Part of a small language model's weights.
Size: 16 layers, width 192, 2 heads of 64 (1 for keys and values), MLP 512 SwiGLU, 6.3M parameters.
Architecture: RMSNorm before each block, rotary positions, tied embeddings.
Training: a variant of Muon for these matrices, 343M tokens.
Each number is 500 + 40 x the weight over its row's rms, rounded and kept within 0 to 999. Layers, rows and columns count from 0. Numbers have three digits each. The size before them is the row's rms in percent of the matrix's.

# layer 2 MLP gate, 512x192, rms 0.177, rows 400-493, columns 144-191
086:449558585498473500482492522500482537610465512534509494496408511470607519457494551476490488542487544519513550418537480559545493535503507515491522
092:455487507457437589513548500525457543462422419460493516516518473479478507446532488542504440502496506532462521406512532499569508484483538474560507
106:468470528514478523549497475530469554589488470477504458506461533566499548503495504481447523502472478528537566461548440536479474526459484529419571
096:546522523513520485513443576473549493451524456529530410526518519558468484554473526493516587443496574494532477497460575558493493517521447475444466
102:450448544522465511480536472537465489580450492465441504588521554459461513557481512503475512535544529460484492523411505488523537605450455484552554
102:513515462520494468432519465525496538451500531577515559449479469518532522518483478489463524494545591531474546526423426520569485546525488463555503
097:466545533479530464488508505449513639532524447475483554428445478504459459498584535473519480548509489470496543490499493453506538479529421454471563
106:539480488500444474487497486553426492484572442531395475483458526533470463492454493476484526503515503474481459485478500576539448488515471447426597
102:467449442498511406444500497531417463503438546501500434467513511544509535478494384478451489458436444488451420481520500580479520512466447459419550
112:389446500480402465474498510500523518427511523488461533453506450505547528464429542423511439505516457462454413545505545537523529463496509603410553
110:555567540498448574585455571482513483488553476496535465513555512522563575548564420406453516463548416471530465431468538486492532483475487473462539
111:497555511530548453547478528549535492605488488476465512532456489510476503477527536541556510526524455492515526412473502553502458536574541548531475
097:464552467490517436490576483457519538490552482512455489416413494451454540581449485469483558399468518461501535477487527472513535463526526577478536
113:509509464551494536454454464468515461464510538631486468498492520518476533502482512465510555535476491502566483546480470550487483444498459470507448
097:520498514521480520439502556404539476517493514529551513489424492487480445446518511477615585487514509510485490517498453484563482470567460504488480
104:414423423525489467473433514558501564476540527525501482494513506559465492515532483507523504449551485528488540452430491528534487539497597478457488
087:548514537469417619476541505496465508469460387510475544507470457537504500506517481506472519473464533494509505516486581545434516527585487478437422
103:417550526499487489501511512545468466512520567539537528519452484450425449553526415497528511425486514509546514521473488493481580500441563563504503
105:505529538519516480495435486416514555545501495476487504515623524499455418485577490495557459479501523517570453548502552514503523436533520469479494
103:485500501469425522522495568459518470515490536537492553434478455473539614565496475458436436488496470561502406486464454557550559530502483565432448
096:487486527442534505480572499494432451542422529476555436496567452481500468462508493451485539571516561506551491496532497523451458577478504545508493
071:535440473571449508541507476527464497517476484474507515496483512507536413475454528535493493442524515464532511472502469403509538488436415432381548
113:529518480497500564475482461527506473510523530464484436513466450490545501501539474495439544516466618487519503426455460495507480532465487450543448
111:477482507446465501548562444463524480477550537526531540496486469492473529485444504455464420539505477523536467530452492524487487494528480519459460
078:473528497479464490519500474474595559519509534546553516526428527516537498534514507552453435467501521537532526541532415454466498546446538487494555
083:574491538503520433501431443549527449492489525499480460482526518502558516474541543470440534512453499500493458441545523447478442493484471522484424
078:503476537602535482487473587464515532518518501488496526446404523497512508488595454508528516517497523477533484504503413474505464438546483501452552
101:518473532576478538611481489539459469456448453550521455506470518469515458470492458510506503490529460481483492549487545614504513478456444495494542
107:502469531523501428489484515455435419545561479528525574530490429504481477497542534432481485468512446498529472530490524505543576545500502442490443
101:504438435531460462462460507532552492444566457506469517583435438511508450513492520460507484526492553526483436492504531604502490519459533567456573
108:472467482485540513482368499496495522464480512496459540488549502533519559498494416509586517585493407410473529420572458453537482566498504458508523
100:513452542483459474500500463502555531568579487495495486524556525447513468570492542543528516485477513568518502529506528546507512508493566476536493
105:515489500539439479515543456525543480491485534517589484475462456530523429548516465480480505464460526475484543478582523554543569459558529483498563
103:495514564418422503467508554511452456509424432518549471492512450487558517497484501433519527556491569446565529468496486417522459463479502476464500
103:458478455482488445469425529476532524514566542457565529533503530525482463523491512450606476527508501533499541464437502566552507492494497479530486
093:496470457526498541512495497501513516434554495457491517485428513552489444542513488492513584465556505572471470541467456533520482497538489514538450
093:537519471538626467532532465499480506513505428423510467522482498512582495481528430556556517482491527463474492462517555532471553504528481487525474
110:460494579434495479553565513500491508539545502485528505505551513450508522531541519534507522532528499482547502471461485454538467478495504542507560
105:578470517486432510544485490598446539482469548469480534426510506495517501517539498518564535486472539526515428487473529603499453450502500487472424
069:570492539448463504529529516463475476440567534567489415540513516489478439523517463482538464437395494524505460517527528498476524479512511472487531
097:501481538463546437443443509494519459523536402490514500530524479508443459461496492531417507530507552496451518471475472552503530451493433529488403
105:547497483489483505503458488461538552547433529562418448477431472586515535469542426451433494561555428482548513577451525521464505503485461502515544
094:550521522492518497487505544495511475480472490472470493413567549413500557463503464456510535480522539487500478558536487485501444572470468487578497
099:584543468517473569511555579404509503520501425466484514509493553438541520522503555509472529468498519531574435531457512494534436524524480442488478
098:515445556510551531464499445559556498497532516455531496507472506501435432491536495484491458506527561503537508528512507483544505452479498519507482
103:513480490431539496553510558492516524460583483480520477502414482498527515546500468466545478496512462455484526490513565474456510495486464547429521
094:501484430555512469539503518506466460501463440431510522396476498459491464545477503492522405479528457508472510494568535494466448499437481509522537
103:496501593472426503533495485482473466506450552511444464494496485551506507459548518454561549481523425474490546493470570451512542478511558540443425
098:458495507500438586495527510513478458521541495480498388484400513545463520520534440440515476504472518570479554529496501502538546552532490517495468
111:511524512522477454558578454522542536531507446498458514478562515532499502475477475517558531558455512567488487485493454477514492483430464512503478
097:589533482428477515447574456468542501494493505517445461423427465494527488509510482480498503548435509537566494470480516518502496514473463458449524
098:519509560496519530563531487529550532492505530502442510482457529509471475474487499378477431492515552520505491424434509472426412514475524507476570
090:548511473581534485535468501517483479486513435352506569517489493501461540507469514518532532448432514469494465492525533509508561498514481464567457
080:554565550535494479475495562430498446508522419466461475506474415520525594493511493481550597465440492502466546546503489514508535530436477516523523
093:514577537529473472491497523505458493471433485473483491509488404582503482483504473546516519541485443486527504462490470538548535555487510552605480
103:522507536520528540520485417507507505453513443488477568501470485477579494519489453482568422474453521430502485522465455495527528468412536547453520
103:486473511471514516485457450514405577578557497516496469473465411504512530503554513471497495575502500471488569557527582463531612478533521476398515
104:582485530460473511526607442508511501429474500481467501506523504468427543568505533487539468487499487509479426448493451551508441504522522513446445
100:515529556509508483513484511460556500532522482550463560424420518483492442522489487536517491537553474407473441449542561522512497506495463461476515
104:489512478493491452604484473526420513503495532519554478539479456556499454527497531429499510492557486534474433521561500569540468482595539483513522
098:501500473464459438423502507512473466469486483539497457539534499507484536502526446521465503484573507494501452518549505516505495441507504504568486
103:531474511469422495561508512482425505473490476498527504498531520424539509535494507492496467547548554508452457448542539567418456505474503490514546
074:539394491520523478426569441529473563527531452487555504474489444466482549557514512578484526499421531524421529447523516467487493508517515562598530
096:555545481509438484527554513526426485503467558477457449500501562475447580580458475455512482581528502474470450485529499510466509499420552517477492
096:527480473527461508454583498539499545521523455435549507483472478595478475529438470498488493494606513528531574506489514521466513516491473484591494
080:551501476581553546486489471450501474559488507497518509513497428460540528486592506573511535424554423436520555535535491508546528513508497478588490
098:517473482446556502493476529491469545489433397493453448520510461518494470550507475525507493549483496513470427515499531502454496514546424540462462
101:465489472417535430455517553436503423508479487479437527400501533511426498577476476546512488506478465463569484490502521520499465418489484544436489
096:498549526480524537513460459501497472437508425457504512466555491527558535515453493512562437484469445488520531457491469434468423630579467473522433
090:432486531495501439508492531534505552516463520513553510482476459537504524508492395453431470545332461558487535533429468505470487501498459440525459
097:484497515477537494442444495482478536502511510480580495474538463490476480506598486531540519429494466508520466483449483538466490464525464513553522
109:497479570569398444496562448511497560447504482576600477512448506500518453532503508480506468482472428556486453513515441559480510515499505532465529
101:509459534533454521489514531488530553491539453532523450522554537508458441469568488497457518559509445485504459533517459513455484485514508521478469
104:510438514478515539503515442556487520524525473524491492498546504527524494487523519506502518526509556524548516478426495529510505556493445492464574
101:473575494484449490494521477572465475493514481459514495467484548523556540477456499535491454542465499503584483527542597586495479480499391474500537
083:528454464474481432481556468513442531419531556498525522470507465461563479546523448533510526561537456531560495600536546497466445573538506514498425
105:552488440528490497545552440554533557461553573453484497532526455439474520506434453483497477476526447463516511538481558476525490553509466467505572
109:496440457580476469560476466517488576549529536504492566425490521524511456446493525477444405491582540542497443510482482477448546431492546567529498
108:539548514557539488504499495509402521508473474458523455515499471503483462548517524546523439467496517470514495496619500518471450452487496482497502
098:491489475477450489445445494491508512555539519488458515546520484539566470495495480451530447480542507512532531459564488455513456563581562482480462
079:438530547503502443468484524479480550504486477502561505476439512530500503521453482588556551552477467472383511461456513508541474440448435508415511
102:522484518534575521538449509540507498466488499384459511539530511472499466533512437470474511455503513495550442472506498516456489575526430507552508
101:555458514530487434556476456483494535561442520549505527527483477592550515547445445518579487550449489455516508548520475524578497530559561460488571
080:512487486527456479541445527486528447512461490487552473505439482442457446543508478493467533530476429519464435478488510419475531488435501514436532
100:527466491474546437461550473515496477490564435489469497552463527645524532423475440449539582568511485517496511504514530500434380502494466478504514
108:543542553527432515483511480503541433534508494486532492509463543489477534503555511445606504539534460527573631458485542534494566537430462513484541
098:484526481471552530449405463450487424482505494543642491517506520479477460603542530484462431487524454539539548535514478583521452468471544504558485
102:480543446546439518463477522457523510460587511483453497490537532407480446535504528503426504512476482463489482511466504506556498539480486513474538
105:479460505450480450493529452498490482524468476491485411504456444448545529454474544480498533543540503511509497489521504532524526451578540603469500
116:461424447489497436458437476496555576490540538536526492442454496456489586508492573567539499549508527481427479470453475450514465541511482484514427
105:532511549491485477507503512524510505453534478510458475513471453465492488579469544540493532537482503492563453540447475438573474464524500545463516
102:559497570501496503454546508556449470492532524547531551460520571483563487464561457505528471467476478508453451474465476525456496463465443435475454
096:515486474480532550478510444492470478520474510527474420524461527520560535502475490542535528489461526547574532462494525501550501643475519526509483
104:510486503539482519542524481497467428516498513513471396491506436480417519456569514530458494524519496542419471519479454509462486539471511472535482
# layer 2 MLP up, 512x192, rms 0.184, rows 400-493, columns 144-191
081:523501456498564489475487626511516450589473519499473524490443511438545512504445543461459534489471522512530529472479508500491518578469487489494532
094:522467482542515509527526513418522482434560523512477429507497520527477418501538508570522544475529467488467500595530512465554448462473489526478538
104:515508529531423516505423499475464512457508442514422439492426513474446468526464530394513523482430455580491499502510522499520463462464514536487504
097:432544448527521517481458495492499498503437489477506564499468521515453496470447426548507463461448469502512514510517479428493650528451508505441562
105:494548452406496451496479524445471546507499534494525443500503510519491503524531493527552456513522508420483503547564527500545432473480545497490516
103:469539470529544564474461512496486477535506493495453468450478487471548536472497567522483494518556442501462507467514488440442529500561497506526551
096:448519479474531487542541470522499495493538461439491467516525481596494456513516448457481506566430455424474511497523479474537465485514413419465482
105:499449463493473530534424532526524504553493496458473480486531503521472454487499532471534528507526474515450534497489494453534529516491532449480437
095:541481494549518609540492557466468409494491486519543494560448402466570407577542444518571448496516509588503534466474534531541459489500445536530532
108:480541546466498593494454480445486437538500555490524436469539461565492456538593442497480534498454458474460513474458527536518559414534479534409458
108:519497424498492442548536478420515474456496570518558470491491488511456537519513528430491548495502468458522486404464474541541495524551504511478417
114:507484533424436529452481487451557485451537534503456468476534475450504420529563515497511483492436503528541537601478490495466558526546473515502479
093:514541465495536531420497568468470531464502585524422431442493486501434511466493517497511527510453553475412467489501500541470480507603449473561507
098:460467466496538399492589492434456482462517515471397566539491483418492487486528542407490482445430515484543481499568423435540477503500537504460432
097:513433503515519464506533497495502421442444531433443469509479500464533537473482473564473568514506518521426484473500463533412469527476535503514466
102:475445484531514526565494475470485550484461542557536510552439509440491554513543467426438539518529514540545523532494511495474580534428464544525493
086:524538498548557526518456621506517458536468495391548408503478506513502535504531500484484592524524432503474542453489529519455492493487517497529513
109:426498500497476500470539500515432471502520527525509635473498451440429453511495448511511429570506491515532475473444455468498484448456486474591550
107:508479522523522493560448499427538489554472480485440457520499512479422408493493479435528404522456476512519523525448424508533471513478558474479459
103:536504453504522495523483532448540441525425517490484509493514509504469487497493511494417508467466578509482489490531487460502559466491542485431468
096:527558527518540559457514483512610525456507504485531571547511453464532490567513421491503491532532572523593448494456491557458493539502491532526531
069:486517496510524462520502464544535603478429556514564532489502492561500475528514468508509509511520491420534522502516480416522507483464513566537488
107:452475446493511464530498557527475534556441463486440601536544480500540505492541486463381467460506466521493517486480485527457551513578487517507506
111:508496405430496544468519474458445506544519448449510494524535440547490498488448519460511446519499486532482461514502465527516492487472509504445493
080:514411500452595493532547468583462531492440461513510507521524455520512428569538483516504480459453512551549514501446487504489545503443524459499485
084:431429608525549479486477481481454482504527482505524501472511442486477523471536459446520484506390464495465432524519525514506427479491529507494492
081:487550552552559543556476488491552488485489521469544469419451449500490429563490548529479528529521543547498504529558475513511459491468595582534538
109:540477469543460542518464505413442425478615427475528501523505523513466539544502517505436455519407449477465431486476479515466538417473547516457531
109:500437576454500524495487484560468479475519561502536580517495599441494496517497461533513466447474469523486478503523488505562511498463558470410548
105:459509528409513466487464508548532552416484510523457551523531451530462506451548482502512566525491548473516481544484484426462574516490540421577496
111:508442483547475561436453550529428513548547469539498506446533515506467509450485486451490479505506442435521585429481450474458467483490542498516494
101:446508524439465516555480530483452531477462451424425513494524489492592529571534484490487492545537480497548515544506465485504490508468578504534539
107:507392452473512555479461447544461532554494535513546461517427527506448489478455507518514438533556456488542370488531528524418536548517555453462421
104:493478414506503494503422515461515464469483486468472469534519517531558476560403429580540427580499509502492543538537599543524466515497436503515595
112:488474473524561491538528474471490468506462559510519481533514480493552471523552518485481527496486508477486526527489465594455523586510422504498559
091:469433546472486505516450524515569514495495449468450497457443500518531502546442458475517509495415555460480498427477530457464468562451484518499561
090:538557562530575513489550476452468517479486497489518552516464530548457506513442558502572552516581511489498479467573524532504500558492485480520548
102:535526541463525492435522499509523483487548522435570466576440488537521443516501465540444559522519537472526476479503526556549483478519450513423523
102:533458473464506498548543433511470532544550479495524540508474494493501488507551498439461564473487507552547534540545551527478471538439465446536419
071:534473517460600541522532493487396476421505530471474410541539529435465426422538497516498530537457489518462463539488512480508499522458481482562417
098:474480522551468537509494451477448521524500469502530470547470578461472541507524530508476473526626504518480568464476567528461586562479457543518440
105:428482414577560489448568492429533438488478487450575473478478487579526514516532523528505483560512512537546461477508477532533441515546488486574498
090:448498535575511469484482494522442539477466459477484504444486507450494433439471520482486451516494424480529465519600516448498416531555458550576569
106:489489406501468461472532458477510491465464485543452475452522484479555459541504527527437474451471525483536523500501553512555518495557471459442509
096:523540561545543475487503487461479500536543554522499508498499490507510482493504398476484465423545468484533534505482476482490499457532499466515479
103:512466510475497508453581581510531479432549479484467515514506451493521516464443440538521482496508459482522550450448495461467451508460523520588534
091:465444492513564514524559536476439513495619481505509520503517491589492488500535474517533491533531517489541483474547540549507462455415521510512582
110:458531480490493508479508513522445583476537542482469409515496482435535538483473515517516543495478555453496440544547533506492426569600458490507536
097:499470516475494538514520522469446503517443445524435524425431462470534524494486495539478541525477476508486503514615498488466484476480555513476481
114:552550504431524525460442462422494517481497534484474463569630440540421516546500490478434432494577520444518499506487484487519488481517580536499514
099:345575488577511520401576458572482498448521571533493480491603471497461511513466478464470516477496507510458551537561471543479535519552493483534470
101:485523531502512444500474376518548528493450440481523497519487506470472558460548535528558484471529503478474544549507429515464579507512479488495513
092:412407569464508535503508504483493546464482487494510520473441536493466561535568514523535513490429479499529475506492486487538414570394509494515542
074:560453493484482499503475500543489426449521424450506492465489567456454488481433469551504532562533531527526503434478566454492464435516526492476442
098:490531579492523529531493527494470553488480501507545499541455440538478497451467523550499491548494463503537567442548504513463523457459597418561480
102:507506553460557475456502544518489500487499488552486493538551526540460496514471450471444536459559486532497504564518495534476482474520529473511514
098:511496551517517407536428426518519472514473492484522526520501470506498526569490545510488501489431407453472518490420499486527507585517525482474483
111:483554459452505496447437483545484514544539501477454492426483440466525564511490519456470449478477445510463507481492509464467437454550524388490512
100:468475506511462585505437498522468424552499493496507529500575530530444473519512541528520506490540505410502490456499493521564515535523548450469512
103:474568469471514507461470473543474471532589511520589519468510519466525569432448460479476535562436507465515441570521542481437502487492559482528499
095:447505540586536449443520566453493439516526495501504519519556538516435522517514417516568448495534467461507461457524526517522502488459444468508421
106:493519530497548498456503494534437478558534512480427464527499483529521476435588481514425510519557517508522495465547427465531551539498504447560423
076:465502532522544515494490465536521508565501545473536449486459525541499521482402559530486422438523492457512507512471463485555490486513467475527590
101:506464547476426460486474507517544488544479576525451492465498525487500493469623429451488438506507484464548544465508559464465525464463451521538471
100:529478546551512541500522549439477534539503495524494407454451450536477455495472461480443461461475459484526513489536463500420485525445527496471409
088:507514517438539485528454532652579482488599606462495508520450506474485580456443488464529389544490431510545580542551486510520511483484468520464508
100:430496456530446583485476552505498525487471499506488482527539409491475572489465508540543542511485498515529437536453520515478525471407494494518470
102:566424419489472448509489409511480552492542491521542476484532568541563522481533516430578485545517498508496512516442464520420433428524451465507448
091:491507584466539497501473472516475449483486493445505487497518452468535564514507477505459510525537514545393391442472518525479496515465471480448475
085:504469537557462477470389457436518480475509544430551476489505450524453481530495511550530521385559535547463505510512538452477563465409441452511562
100:422550459452566515511438491474482570500454439455448524490517538483448497451521497401531488514458396512486541368533500500554528450544433484496463
112:476535484460497425540417442531519469480475493445563454540518494477538505525494482437509520453477552487543531450433531457507429476455517524508444
102:539441476474505482525518504517550519504489460451466489475460477497511530452433532568433480477559431519500565449493510570572489512449523497466479
100:483523506490533536520531499505473487525497551540486510512443503499424429546508538498447528507469482488500411476492472486528536426516555512535497
094:447500514465506528546503510566560492512471548536524492443527422511489496493448517449419483507507483481459450537431469465530534484442539534576424
091:452493473484431516486461507483490525508479512428506450485489462368455415497473560442531534409463497502487575565471506601465528523510496540503468
102:498528566597496495507547468492463448470559533498517504504585464425526503523548382467484444492445430518568523564482496569465514510482476461479453
109:545496520456407463519483483447531590530481492526508595468555475519449497550523487519525479521527546495468483480547547504394555451441435535504500
106:522520474492493524519568545441499456531528506494546454488519518481459489525466496564494442560477479466460524509584506488496506557500497478560399
102:529451500480480508565462483458483466442479481512473495421549482454499520523546473595571468551497538511484477536520514457441421455469451448474499
082:587451498493520511472490442521501470535540613549405495551474525548544480463469506485497534447523495535515499531550505522473558457499411542557506
103:509507482530571503459500432535446506510497519523493446473444528485583493466571569477531451501499534497507525528475531461536510456484522469458450
103:475462512546454494539513496580494563491607508465458505513487466465477498470526556499463497465558492533502515413530490561428476444559498545472558
077:506531441533447490566478494508518499453469466478484519565435446428440461530508499443481536541506468499472504561452515490457514515463479470493505
101:436447486546505457510472501472418459498550487543492470546540480559531434476477524540515572554482500495485512512517538531524487531482475477495555
101:515560541569479525475423506476443443532504530500455473485466529510530459540591468399494474446540512566433477423508539549532516546511544530473477
095:549497447523517585489474481459497516496527478473465536508511567534465537500434510468438439466469526581518486449502534494495467503491529474502470
101:560469486487472551457505528549544485511492623496475470510436504524408509451529552534535446509526498506555545516463519453517522396544481470537431
104:478483490503411483495552497449506467477477440543452477479521419519517503401540427397468449468477522496511528495495507532452493467556439496484550
114:565560480444499468456512518500549464515550455540512484568443500417526536465519517426563509453544518500499476494466531473498507498454439550495536
108:470569462482473492523464551499500514443470509503535485548459486526431452465518476549525561528523448517463461450525518476552492457470496536502521
103:589469495460573521437528466484537476505423525393566429533486427512415537537424492504413531510480525533564521467500496507507485483530532553492500
099:481473514465524466494417499505506500462483492539462607438492463482467479491558518593517495529487538446532465534512453472497631502451484467450485
106:503520469535470418517482506512531540513528453495482556534446498481480499413427546548535484467569554591541448458519483446449526450571509498499421
# layer 2 MLP down (transposed), 512x192, rms 0.105, rows 400-493, columns 144-191
086:435523483520514384411539551567546453491539557449562559474483527432462531522500537513519490468516466546477554572523528471450512498518450496489474
089:574541544500465469552456470477524571483429514472498582449520497567522558445488438491561432520508571540546482439476498529500570501545504507444486
104:525516486527550434484539540453464486544508487522535473522500441514549553513482572579473568481477573512471421491497511560577446576516483541516510
103:515470487491489527477394516499487552521565488529518539510482530543526556474519445517491466509548467531481518435464496485486454470459492499507536
106:491495448482502495516373505522516477504507511528598545474447482455472487523483477478500509497547536506602536529500451412440517572519463455416441
101:503438526526450506495435464553620499507384599414486477447433503454484412560511475493485480480457494490536539511481524560511508511530467477457513
092:563562440461470470461532429513472497502520439525444533470501529464514469562460482472527487535550531578586523535491505498418447401570496468434495
107:487497482494498540539456555437475446497531492457514502546500557520471521561484529509500467521459525463537550531469462404425431486568412511494421
104:544498564500487544505604456437497445520500498519482604591574538519480553574497529488544505538442527470489612563560469520476492475489513517482512
110:512499421482426439497611458494469583537583495551548447445545509515509492506514502527502489523486484568552496622494496429498435469579514549437558
112:512440537472504418450441464533560527503460479493488565479505496506529492435496489515388540495520469520426483508511482466472471481465552573493479
118:456504455557412435445471419467465465545476509517446484501517419503567524545522527557493523511531511494548530433468438532487484506415529502476489
091:509498520509498486584499446494466487523524466512446394553536482556485533597495466535526554508495495482516497479549558495515460525503511473492471
107:544463480505479469459395481426518497459449503490509541420453483552486598491542477493317479585552520504500544502565469571517502475442530455473517
094:514507539424496568498547483409448507462480511506517468495519541537468509461488545539444542496453479564531506536590541458495484424459469511474553
103:542510537471466507505500462487455540480513474483483500507477482528471433555465500357453567512532505426478448500534446482536542486497473416503490
086:564474504484504462480401485503489526490595538536536541519524515466493570431487587540470510510494567513539483492413519579538563470501555493539476
101:556592491538506522449440599493556436452496482519526457532461499532476500503449493540513546499488572543476559435506528445430544482539557537473511
106:471497513466481498429484451557495470498503453506486535537493494504527555508487496526484563509481509436512509485507504532509503425457524544474474
104:506537488515484485536458408488577484532565503535452488559497528491434481552492495526561559503460504506524543478501455466563438550507518488529456
095:467421571450542426491478488523467469508504459504417446440593519508532522498471475476528447438505504491543450505488491544496467424489567480574475
070:508538506510430553480533509415442550468480497506455452543497438503495526469482491527500469512501466487471535536482474482503553500498533522440468
112:511472552476409555565525503431524474448508462489546403499453465490529453539425459493502515514501545545555482466532452594510435523465461495491482
109:542475425481498466542524499475436485560548513556506464463503446467490495432501478574471459572471534490503460487510558441531504487520465494504531
076:512506572481426512458495556482516429501490521557506464531472482521494542482439513535486499558469469442537548497598448441525533540444544477551470
084:453522521481465506526499423425512494533516523475491564472579506521597436483518467527501515478517531493469490423551549482484472558527482458457502
077:472512496508526488526502499494533533457571494452469422484503513473555488507461520513520519502536468543495522412405488484441509477517532546413491
107:504527562465578479540461502481477532466577495511518515439509512462460512473490535496495542448492562453478472524504527475524574525489505574524494
107:437496477416485538448568511494536480519435521522463555506402518496472445450471461478575577551535419490490484528540481508480500451476486490582432
104:507488479469513441451554466450450513480482497539483543469522503483444542502524494438451486544551515469524523597469533500539506474478479503460506
107:467570482420510499524549452461526451430459459521496464423471551513529544520469431551471464465540500586472517516484456494546429503532474476443473
109:556508491435495502520471514510484486440512565506474488488435524451505495568463502497440500566426546423506559456537473499489507479496519557464461
102:476458526542488491435462485402486443482494452542527518526523516520487499539528486495490566522514516496493546468520478532556386499458425503490487
100:513502560456454541488343536568529541485421433559491458519439515571490515492500551494472488489493432528549513485476477465476489528421530578524515
106:520523507537562454553479564524484502544428556520503453531530487495470575475432540497520515497509559468420454513521495480513546495482524446466520
090:541530443519487490557534472543542474481477506458485494520526533583505533553500573534565546593514492478462527482490523536435572496414503476484536
092:458474574514522465554408524581468528487439484519490441519524618523565525525441522570522461419504494469432498491481498555497502558465429489501517
102:427497474486473493598551537521459600497473495568494520505503514509487433507530488558504445512389475547502463504531548533513503492486507475448580
107:533514487516479567570522542454552499440438517548588478467533483475481487507546493530536543517474553555547579514495498499519462418517548518521542
068:455516570491500509504513604517481441550515473469512476470508489487536568496512540498491432436451516488509605464470539502549507553484483549484412
100:502433584464558495434495508447458453486480465426511497505505423438510487491491436508541455514544494554534398494512459464375552530559454519438480
101:550438467510446479498487496437491519527528505513411563561523475528554535489486530526526527525489482522527533462476495468495455511454492468521509
090:497514524475526455530519548518531521455450491511454506530553550546473469462524482465566550520550459483512516570486527417502526549584547536552459
095:517492500498520531490561548624499456474517506468550543514526421495438603456448528557490549586504477545456537498493548462511460450496444572485563
095:437450470514487484512491536502572472481481466530450488523496502468448561489531438539542541549534517469547480469502511555484611547527466509489541
104:560556585482465513489520486516507478448476500493475401415486452532499514538446475426481468454558484508490535467471479494508429517511569507556525
090:576457470488527510497489549542457491509548509472490515475501466499542490612459546489564464547516464533501514473508528507490501505504563514481536
111:464483469522475464479484492461523524509555438606494506486512463493493452445488577536535507475587456490511519406440478434511547522439481468437537
097:489504526456519535486508430476534526475455546472470520554502558480493431541594429498581409514498459498595546477474486524505502546437499547487512
104:524487525578430519504463540509460453518430407423475532473467510515524469448447475494484540534450490508448470466532533535422489479472547498528483
102:553495488561447458447533448404515495472457501466574513482438459471480560453468498437569541576466532476507429437504461477530538506494497491451523
100:556431444416463532490577534471413515532461481446437414483497498537454499443466495518464594485516461507516452542583536458437457449460511515499489
091:553469534507476511628486521456490494523479468533446516607548470469465497523540575542461491471516421534521531512472529509444437438508456593457546
083:460566484542438495561518527494474488436568505421550504558541562544496524534535523474481520503559541485484556451572466449503487524438405523472436
095:532443472500579523523566441501513484511543528554501473522575543467497521453548541496515495506554537501445426524437516503548499504512501494500441
108:493515568532426521463533492429425528594489455477479510521498455503433556525529526552512416564552507447488466504493501564449477479485531491444423
104:495513506489554492488592493487477501541513515493493467499482537526468532581559518477486492443466602502453525472450520498443524464495534479521646
103:445529544482452484448571554552549452463559501547525562492453556502517510477511494480456521560466533443528525555510465464483550470600478552488510
099:448456488604510547437535475567541574462495518587473494492494529521468515577509515480433521464476492501495497563472512506533509544536471499579427
104:493443500519477513543434467496513483542541545547523556474558472485510479565558421594493450480517556520559489472441532521438470560500417481520512
094:553509465499535418469457507541416557494507496444545482581541480456498465546509505498496466552464521544520480514519544477427451589422480535500486
112:472461443524531486379507447486429512440540519504514504462482407458507502476519546455545490481435524470494510557517479510484531517496530501441502
075:566559529481578503548453458575563516474510504499442522562497513569550463490524463497560553473570443546469526481476460523535503448447444621509466
098:490492518581450570488446566427488580474448544527456509482510497551576511505497499538507527539561518560503484488502476485455413550493518477488500
093:490453569442510488474434516467520531517542530525530545498499521507501494521493389532536474557499527581493529493447521438466434468484499448479465
086:451488512503469494499400546602490453450422515537547590454495511517448460499487459528502502464505491462484444472572540508481436531502513508505515
099:541530520437461514431508470439500508492561410499497527452496523451481569536523490520633466521481507531525532505494414429540464526514514522464449
103:605504488525551517558552467521463528435445493512517446462506539563529502526541523526419503507512551417487518453518516558487561481491407516482519
096:503498482485562456481474563473518514490475563461513484490527450446483460505534463534488491466608524477424530542556485531461432471485552492538517
080:496527502503591489495549565442519549556524473589435540507578520482532516559591431467492459490528480512524465498539526472561568513550556509443506
093:500476527605507522485462526517507569424524548535539431486540491486531432523539579540540495546474545541478525496463520508561449574470475539466431
113:568528459499475488477402461465571434506514570540442447530538436441447523540507482441519536512502478457465495493472497495473520471504551501488526
107:494518535563400486472562522515524576487508481575490466543471471495532512501512495536426496499462497550466501576546460541455524454440469574504493
098:448467495442503533433445518566565521505575584552536585514470538487550517431503536527547476498536504494487538434438536475529494489611515434494434
090:505508542463530465422486474583517512503482510533508537541489506528515454506377533585452530519458430462497555462457471519445503497432483466544498
087:469490475539455410441512543548520492524525453584480486471506505514529430482461520511508470437507526537486492539471570511543472583520446522545529
102:449460476478467467496507466554555540440469520532468570559489479465495491492489476441477504511549504531400516500522510486490473479457472435441460
105:539454497473443509472429514625454484557513509507449541513517508576482451510405567504443508548490423517452528560546530498518443515502507534482463
106:520573514510538572477531479560493534498501553451509485462412553473545492550422517568503545477560459469519432465455567463453502488469564451468486
101:528500536460421430462457459429467460540533527515411432544469440516551556424525530528490565520481529525513519519524504498573565510463472479530506
079:588496514564507483520473575509507463510577574497557534552498554456452582475503526554444505506500544495492515485468474514481495454518453538519553
100:538546509496497523514508582430505484583434534559522592532513532490460503518536521462480481493548463526510449517484466453454552490523486520430573
101:500514511500403468560582501500488480492511505587489457513458462530537530559484452511445486487479481443467495476501528555530471463486513410470445
081:492540511490519490533538500504465449523425540467438519542462502462479503503486470491528490556535486490536581485535485556439541469544540452518537
096:483508440608487537459552461488495515506460610487459475564516473578551497471484506526524508517507482562467469507426590593493524495542539519498540
106:452486494525519468515583437414497501447485478491451496541531550500466479421421528543504480599538505544533449477500456554525538539525456475550501
103:552547474485534538494567455438549514452504454496445478464640496548510487463562519449511510548451456528497563474528560519526558516563502527477538
102:589442512508494454522411538440507525515494530494512433523537520558558465483501460484537575494532456457455566539532484437417522581462470559545522
107:497442498543518481513502441455485446477511517515537504464495493512553465451506464584536536495481455506447405434526502488495531464435520492544484
109:573563494515494534462472446495472508501456523506496418508492433544575499490523478561508559538501552457506495591480585517537548468521533515507502
103:522463553612442434499602473516495523599505584472486578499490545480494467479471553462506459469465448468499501555474546565535475474522475490505450
105:439460538559522485532487506475509552536486486519465488497493535501600554579477520492465492481554464472480466594544553480462524532484471482413405
090:515467531516525495558579504506555466452467493483500475510476511454554520449482486466538502444497551537497495531525529500541424576554503498573481
107:568497531531537551467571538522532523510512592498423516499487498530508512507511483598521478529471559434544483531431508477438466481517438556508441